Weights of a small transformer language model.
Size: 16 layers, width 256, vocabulary 524, 13.2M parameters.
Each number is 128 + 32 x the weight over its row's rms, rounded and kept within 0 to 255. Layers, rows and columns count from 0. The size above them is the row's rms in percent of the matrix's.

# layer 12 attention key, 256x256, rms 0.131, rows 165-177, columns 128-255
size [107 102  98  91 105  96  96  96  96 100  98 114 100]
[[201 119  95 152 115 149 108 123 158 173 165 123 132 174  98  78 117  95 129 153 122 143 139 133 127 119 138 118 136 125 128  90 159 128 156 169  94 115 176 131 109 127 113 104  94 117 162 174 124 108 141 143  87 168 110 100 114 122 170  87 147 134  80 165 164 138 111 147 141 108 103 140 134 171  88 139 109 117  64 151 176 117 158 170 106 114 104  31 146  97 143 119 173 130  93 156 149 119 171 135 123 124 128  98 144 101 156  35 150 130 179  76 131 186  91 171 171 138 102 105 109 147 130 139 146 150 156 166]
 [ 79 116 159 147 110 128 118 110  56  96 118 154  71 150  74 121 179  96  88  63  96 115 127  77 116 203 144 112 199 114  83 142  94 105  74 136 105  98 150 175  84 123  98 123 141 169  93 151 151  87 102 101 129 103 162 122  70 168 122 136 128 151 126 189 140  88 200  87 129  81 138 106 147 142  96 184 135 124 116 112 140 106 157 124 163 119 129 106  93 145 170  86 124 139 129  89 120 159 106 125 120 118 111  77 102 133 141 141 140 184  85 164 116 143 139 101 135 109 158 121 137 126 133 184 116  90  92 128]
 [125 158  94 139 170 101 142 136 118 187 101 117 141 118 154 164 124 148 147 116 119  79 211 151 128 177 142 190  79 165 112 107 149 120 143 142 141  72 108  52 150  98 138 121  94  81 129  86 152 158 142 129 129 120  90  84 108 138 155 113 157 110 157  72 165 115 129  95 132  88 143 122 186 113 194 116 134  65 111 121 117  75 173 173  74 118 163  92 102 176 146 104 102 139 145 103 184 185 129 111 106 125  92 198 128 160  93 100 149 122 122 125 139 158  72  95 131 189 195  94 186 145 125 107 175 105  99 144]
 [134 112 173 175 120 177 143  98 134 112  88 197 129  76 141 173 134  90 117 123 215 122  93  69 154 149 186 111 162 103 137 163  97 131 122 111  74 148  96 127 101 120  52  98  85 149  91 143 110 116 135 117 159 123 124 145  27 179 197 139 123 131  67 189 134 136 110 126 106 103 135 214 147 114 140  99 127  97 148  96 202 145 111  83 172 135 123 122 152 164 121 122 138 133 121 126 161 211 114  86  71  82 102 134 160  93 129 156 161 145 156 165 143 139 142  63 102  97 154 194  79 112 110 116 105 127 135 178]
 [ 97  82 141 102 108 143 158  88 207 115 164 126 162 129 146 133 136 149 125 145 142 132 210 130 155  79  73  98 151 101 117  67 125 123 145 153 136  84 108  89 100 112 151 143 123  76  89 127 129 173 173 155  65 152 104 158 158  97 117 107  90 129 130  20 109 136 143 130 114 181 143 109 151  89 160 201 139 153 107 123 127 148 153 241  80 112 133  26 118 200 132 113 100 145 122 165 115 115 204 128 136 131 127 109 131  91 128 122 189 154  44 130  84 130 102 171  97 159 125  62 131 121 120 133 115 128  94 145]
 [169  86 131 119 132 188 130 147 176 152 127 134 164 126 142 148  88 111 185  71 126 129  31 121 164  98 111  85 130 128 117  97  92 140  99  63 121 125 104 129 137 131 104 179 106 150 131 201  80 134 140 166 151 142  65  65 113  68 102 127 106 133 141 193 151 111 119 159 122 189 141 145 121  73 123 158 155 168  98  69 149  85  47 141  98 132 101 101 127 165 108 125 131 165 149 148 108 152 130 138 198 156 144 126  94  87 127 147 143 161  65 127 131 126 146 154 169 113 161 115 140 202  83 160  84  83 115 113]
 [ 78  76 132  75 125 107 152 101 117 100 148 166 147 144 113 141 181  86 155 116 153 176 112  69 167  68  57 122 156  93 128 153 114 104 132 113 139 135 137 187  67 123 116  77 148 144 149 148 138 134 113 105 117 154 119 126 140 142  86 119 133 167  64 107 116 186 103  98 156 125  87 119 119 104 143 110 119 157 129  81 149 148 108 115 111 135 118 122 113 137  89 183 175 109 130 126  69 156  73 157 157 127 180 133 159 170 137 155 120 170 122 155  60 182 167 101  69 135 189 145  92 137 200 170 126  90 146 187]
 [114 137  76 102 133 120  74  97  98 109 160 108 141 135 172 120  65 140 175 149 101  89 173 169 116 133 144 114  15 157 179 147 181 129 115 121 107 171 128  86 195 154 158  93 138 100 148 127 106 160 136 134 131 142 186 123 160  91 120 129 176 112 146 101  82 121 140 172 140 148 128 123  99 142 147  88 112 119 116 166  68  96 134 140  59 107  82 168 147  78 124  97 133 133 110 131 127 113 141 162 145 127 149 121 162 147 150  86 120  61 119  69 119 128 168 153 150 174  54 100 125 144  87 130  92 199 139 114]
 [159  91 107 115 147 200 171 134 129 155 117 129 145  91 148 176 138  80 121 133 172 147 176 121 114  84 115 121 141 132 137 143 103 165 126  55 132 119  81 215 138 172 148 178  90 130 122  40 126 121 145 117 157  55  94 124 115 124 153 133 156 168 138 137 166 138 152 120  85 152 151 139 134  85 130 109 134 163 135 107 168 100 107 125 175 162 102  88 120 193 147  71 135 141 106 100 148  98 107 127  80 137  42 109  98 114  65 174 137 203 129 142 185 150 137  54 136 128 153 121  98 143 110 130  65 108  91 116]
 [ 60 161 112 137 137 180 125 157 101 138 186 130 137 149 118 172 144 117  81 142 117 142 156  89 106 171 175 151 134 173 170 145 165  91 145 137 143  87 120 190  61 124 109  64 104 161 164 116 214 109  88 126 108 183 176 146 114 207 161 127 104 142 106  98 141 162 150 137 118  90 115 149  74 151 166 103 185  93 179 134 113 141 163 128 118 137 173 117 103 131 145 131 123 110 184 140 145  88 139 146 125 141 168 152 163 134 152 111 125 130 165 140 140 141 126 108  97 158 168 114 130  87 148 154 163  93 120 202]
 [138 165 180  49  85  97 144 125 127 163 138 140  85  93 181 178 142 170 105 196 135  97 136  89 153 118  98 123 169 138 118 181 174  91 119 133 108 127 165 118 117 140 122  69 129 139 159 124 166 131 144  70  97 137 212 105 139 124  84 150 116 119  97  99  89 104 119 140 142 137  93  95  97 171 182 123 149 140 165 178  91 189 132 120 129  66 156 143 159  68 133 141  88 139 107 119  76 161 112 113 119 126 152  75  93 132 138 143  96 138 178 195 109 122  96  99 126  93 153 127 105 103 141 123  63  89 125 183]
 [133 107 126 107 105 161  87 128 160  90 170 120 118 146 161 102 107  61 181 147 129 160 189 102 111 182  88 141  81 144 137 150 120  89  78 151 127 105 119  77 105 131 111  79 118 112 110 142 135 212 169 174 122 155 177  97 154 163 153 138  86  95  75 118 140  98 153 128 148  67  99 165 135 160  91  92  73  98  87 166 129 117 218 173  47 108 191 145 161  99 111 117 219 177 117  90 188  95 158 173 116  71 176  58 183 133 124  52 112 116 146  89 111 166 132  77 114 156  67 124 137 166 116 113 105 136 150 116]
 [128 131 175 149  94 176 132 189 147  68 114 127 110 121 106 115 154 125 121 134  88 159 136 179  77 103 115 119 174 126 168  80 128 133 166 159 163 152 128  97 133 100  99 133 166 137 133 140  88 157 180 124 170 146 154 175 225 164 127  87  97 103 195 126 115 130  88 120 130  88 137 139 157 162 127 160 117 135  80 100 164 116 154 144 151  93 197 101 147 123 119 130  84 163 168 105 175  57 138 130 114 125 141 185 212  96 112 103 154 115 129  96 140  93  34 152 120 118  73 144 128 100 102 155 118 132  95 111]]
# layer 12 attention query, 256x256, rms 0.13, rows 166-177, columns 128-255
size [104  91  88  90  99 100  92  93  85  97  90  84]
[[138 127 123 100 154 111 179 157 162 101 117 113 164 133 109 152  99 109 132 143  92 147 111  76 129 168 101  80 152 142  79 161 121 163 116 123  80 139 115 159 117 140 118 110 125 136 154 144 137 152  94  52 132  74 159 128 142 156 157 109  97 180  55 117 205  96 176 129 165 124 171 168  83 110 170 140 136 113 196 126 109 159 163  92 115  87 162 169 122 151 160 117  85 128 121 133 164 149  83 196  78  74  98 114  70 104 121 221 101 107 121 224 158  99  93 145 179 145 141 169  95 162  99 152  94 115 119 140]
 [146  91  97 121 122  95 163  94 190  91 111 158 119 117 177 116 129 150 156  68 157 166 117 140 146  98  73  95 104 138 126 101 174 196 160 146 170 160 150 123 111 133  88 104 148 126 135 112 108 172 124  80 152 176 161 167 226 146 184 161 162 145 119 124  76 110 146 144 130  81 167 131  53 140 150 116 143 147 100 122 120  76 175 140 131  90 121 124 165 150 168 130 234 116  69 134 213 115  76  91 183  98 135 149 138 154  98 156 145 122 154  76 132 119 159 136 165 116 159 100 163 123 148 136 139 150 141 135]
 [109 154 134 167 137 126 113 168 116  97 133 112 106  73 126 121 139  88 153 122 209 126 173 175  89 142 154  95  92 152 118  92 130 144 120  90 120 128 170 173 161 137 106 119 172 157  91 127 151 155 100 116  33  93 172  76 131 133 149  69 159  99 129 123 160  68 154  77 112 128  73 107 134 112 110  91 107  89 201 150 149 102 103 108 195  95 169  79 107 184 149 136 147 166  93 140  76 153 151  97  90 107 144  99 107 110 118  87 128 103 162 155 127 199 131 113 150 165  81 166  70 143 103 136 100  69 124  74]
 [152 142  94 193 163 115 109 111 110 153 143  98 130 104 162 155  73 119 166 132 106 108 108 191 139 159  88 128 138 122 133 161 121 138  36  94 103 152 123  92 143 135 124  91 127 101 103 128 137  87 111 160 158 212 123 108 111 141  94 134 116 119  85 154 114 148 132 163 131 104 127 176 101 148  60 128 150 129 117 109  60 184 156 168 102 126 168 133 138 102 105 100 192 122  92 182 116 114 108  98 147 143  78 146 122 108  83 195  91  68  90  99 106 123 143  95  67 168 170 128 135 144 138  81 100 168 130  89]
 [136 195  87  76  90 118 123 130  89 145 137 147 147 153 130 127 141  93 145 157  99 157 160 143  98 121 103 111 118 124 112 163 142 115  59  92 126  83 116 149 192 131 116 171 131 121 120  47 159 104  92  95  94 123 102 126 167 114 124  76 133 159 157 176 161 174 104  83 110  73 161 118  65 145 106 136 148 167 134 129  96 150  65 164 104 106 158 145 107 135 147 100 134 125 127 139  92 142  94 104  92 118  94 112  86  96 152 171  87 130  96 183  85  73 139 126 149 100 141 211  75 169 113 170 136 100 130 134]
 [ 82 238 180 157 121 148 119 124 159 208 177 171 109 150 138 128  75 116  66 169  98  74 126 156 110 160 115 126 176 134 114 140 134  89 150 130  71 140 110 110 110 158 125  73 133 121 125 130 151 128 144  87 105 142 112 144 178  63 106  55 111 160 113 105 179 129  98 182 101  99  97 126 145  96  99 139 137  99 150 144 101 193 177 122  81 135 128 165 111 105  95  60  88 190 114 182 101 103 155 139  84 131 133 103 147 139 144 110 104 164  97  98  78 132 179 160  96 159 152 156 110  86 140 137 150 160 116  75]
 [162  95  94 131 131 135  95 119 126 108 149 163 162  92 171 127 113 134 126 148 147 151 154 123 175 115 159 220  82  95 175 106  81  96 102 144 191 135 156  80 123 111 146  86 150 108 151 127 102 105 144 167 124 143 113  80 112 122 113 156 147  86 203 130  84 151 173 152 120 207 113  95 137 150 122 128 133  91 100 104 145 127 120 160 130 194 132  78 137  95 121 142  99  47 162 109  98 120 138  64 155 184 143 168 189 119 114  82 145 135  58  78 145 135 103 121 108 103 117 121 182 153 123 113 167 145 153 147]
 [141 143 129 137 154 106 122  93 109 166  91 103 161 157 139 129 131 130 146  97 207 146 163 203  89  90 127 179  49 134 131  56 107 116 124  91 113  69 117 121 186 154 102 150 181 141  79  95 145 140 113 130  99  33 141 102 148 120 127  73 155  60 147 115 129 178 118  95 122  55 135 127 156 124  67 105  91 117 149 116 102 123 113 133 196  95  94 134 135 152 131  86 142 121  98 118 105 132 106  91 164 104  99 129  84  78 131 154 110 117 152 145  86 125 136 100 124 150 121  64 126  83 144 109  92 120  90  77]
 [157 152 117 114 163 110  81 180 163 110 146 142 113  90 139  96 145 107  93 140 117 122 143 126 187 113 147 149 135 176 130 134 113 108 172 150 177 180 149 166  92 127 111 133 167 146 140 184 135 191 108 124 112  97 149 193 183 138  94 130 161 133 155  95 149 133 160 119  99 129  77  92 114  82 102 162 153  55 146 199 169 150 133  79 157 127 136 140 191 158 165 113 143 141 107 118 139  63 149 122 125 125 130 124 160 119 103  32 112 127 227 112 111 153 126 138  96 135 151 152 110  95  84 121 141 162 160 125]
 [ 92 152  98 109 150 178 114 173 126 101 130  99  94  33 103 112 139 112 123 152 140 149 161  85 142 125 197 157 141 130 123 138  93 110 137 126 127 139 156 118  77 106 155  73  79 156 145 209 179 188 173 116 114 109 141 147  29 105 113 150  91 178 156 139 174 115 163 152 148 138 136 108 142 114 110 117 176  93 125 134 129 154 172 173  81 111 132 150  95 121  86 124 109  89 159  91 157  99 175 147 110 152 123 133  88 139 153  82 126 160 125 128 124 128 108 117  90 162 140 157 103 111 122 138  93 127 208 130]
 [118 168  91 185 163 115 111 129 141 181 172  96 121 114 146  98  64 130 192 138  91 105 158 143 156  78 105 219  97 117 163  93  73 117 104 138 138  77 119 156 134 132 144  45 145 134 115 140 130 118  92 105 115 136 101  79  75 118 111 131 144 111 125 166 195 119 184 161 120 141  79 136 101 122 156 105 133  98 171  90  90 124 167 194 100 179 156 103 125 138  95 113 227  91  98 140  83 154 108 127 104 159 163 101 151 110 129 100 108  98  94  96 101 144 149 129 118 134 104 173 144 136 128 133 146 158 154  97]
 [103  66 105 178 140 154 118 127 157 139  97  78 121 146 100  97 173 165 173 187 120 109 130 145 115 112 140 183 138 118 124 121  72 109 103 152 116 117 118 165 119 139 103 200 142 106  89 100 121 151 136 157 166 134 165  95 138 125 114 159 130  79 130 112  81 155 143 117 121 116 110 128 114 106  62 108  84  94 181 133 134 137 135 126 104 162  33 125 184 150  89 212 181 180 125  70 107 125 107 134 110 153 164 144 145 143 116 102 176  79 165  49 103 207 101 125 111 155 130 110  90 102 152  82 105 137  89 120]]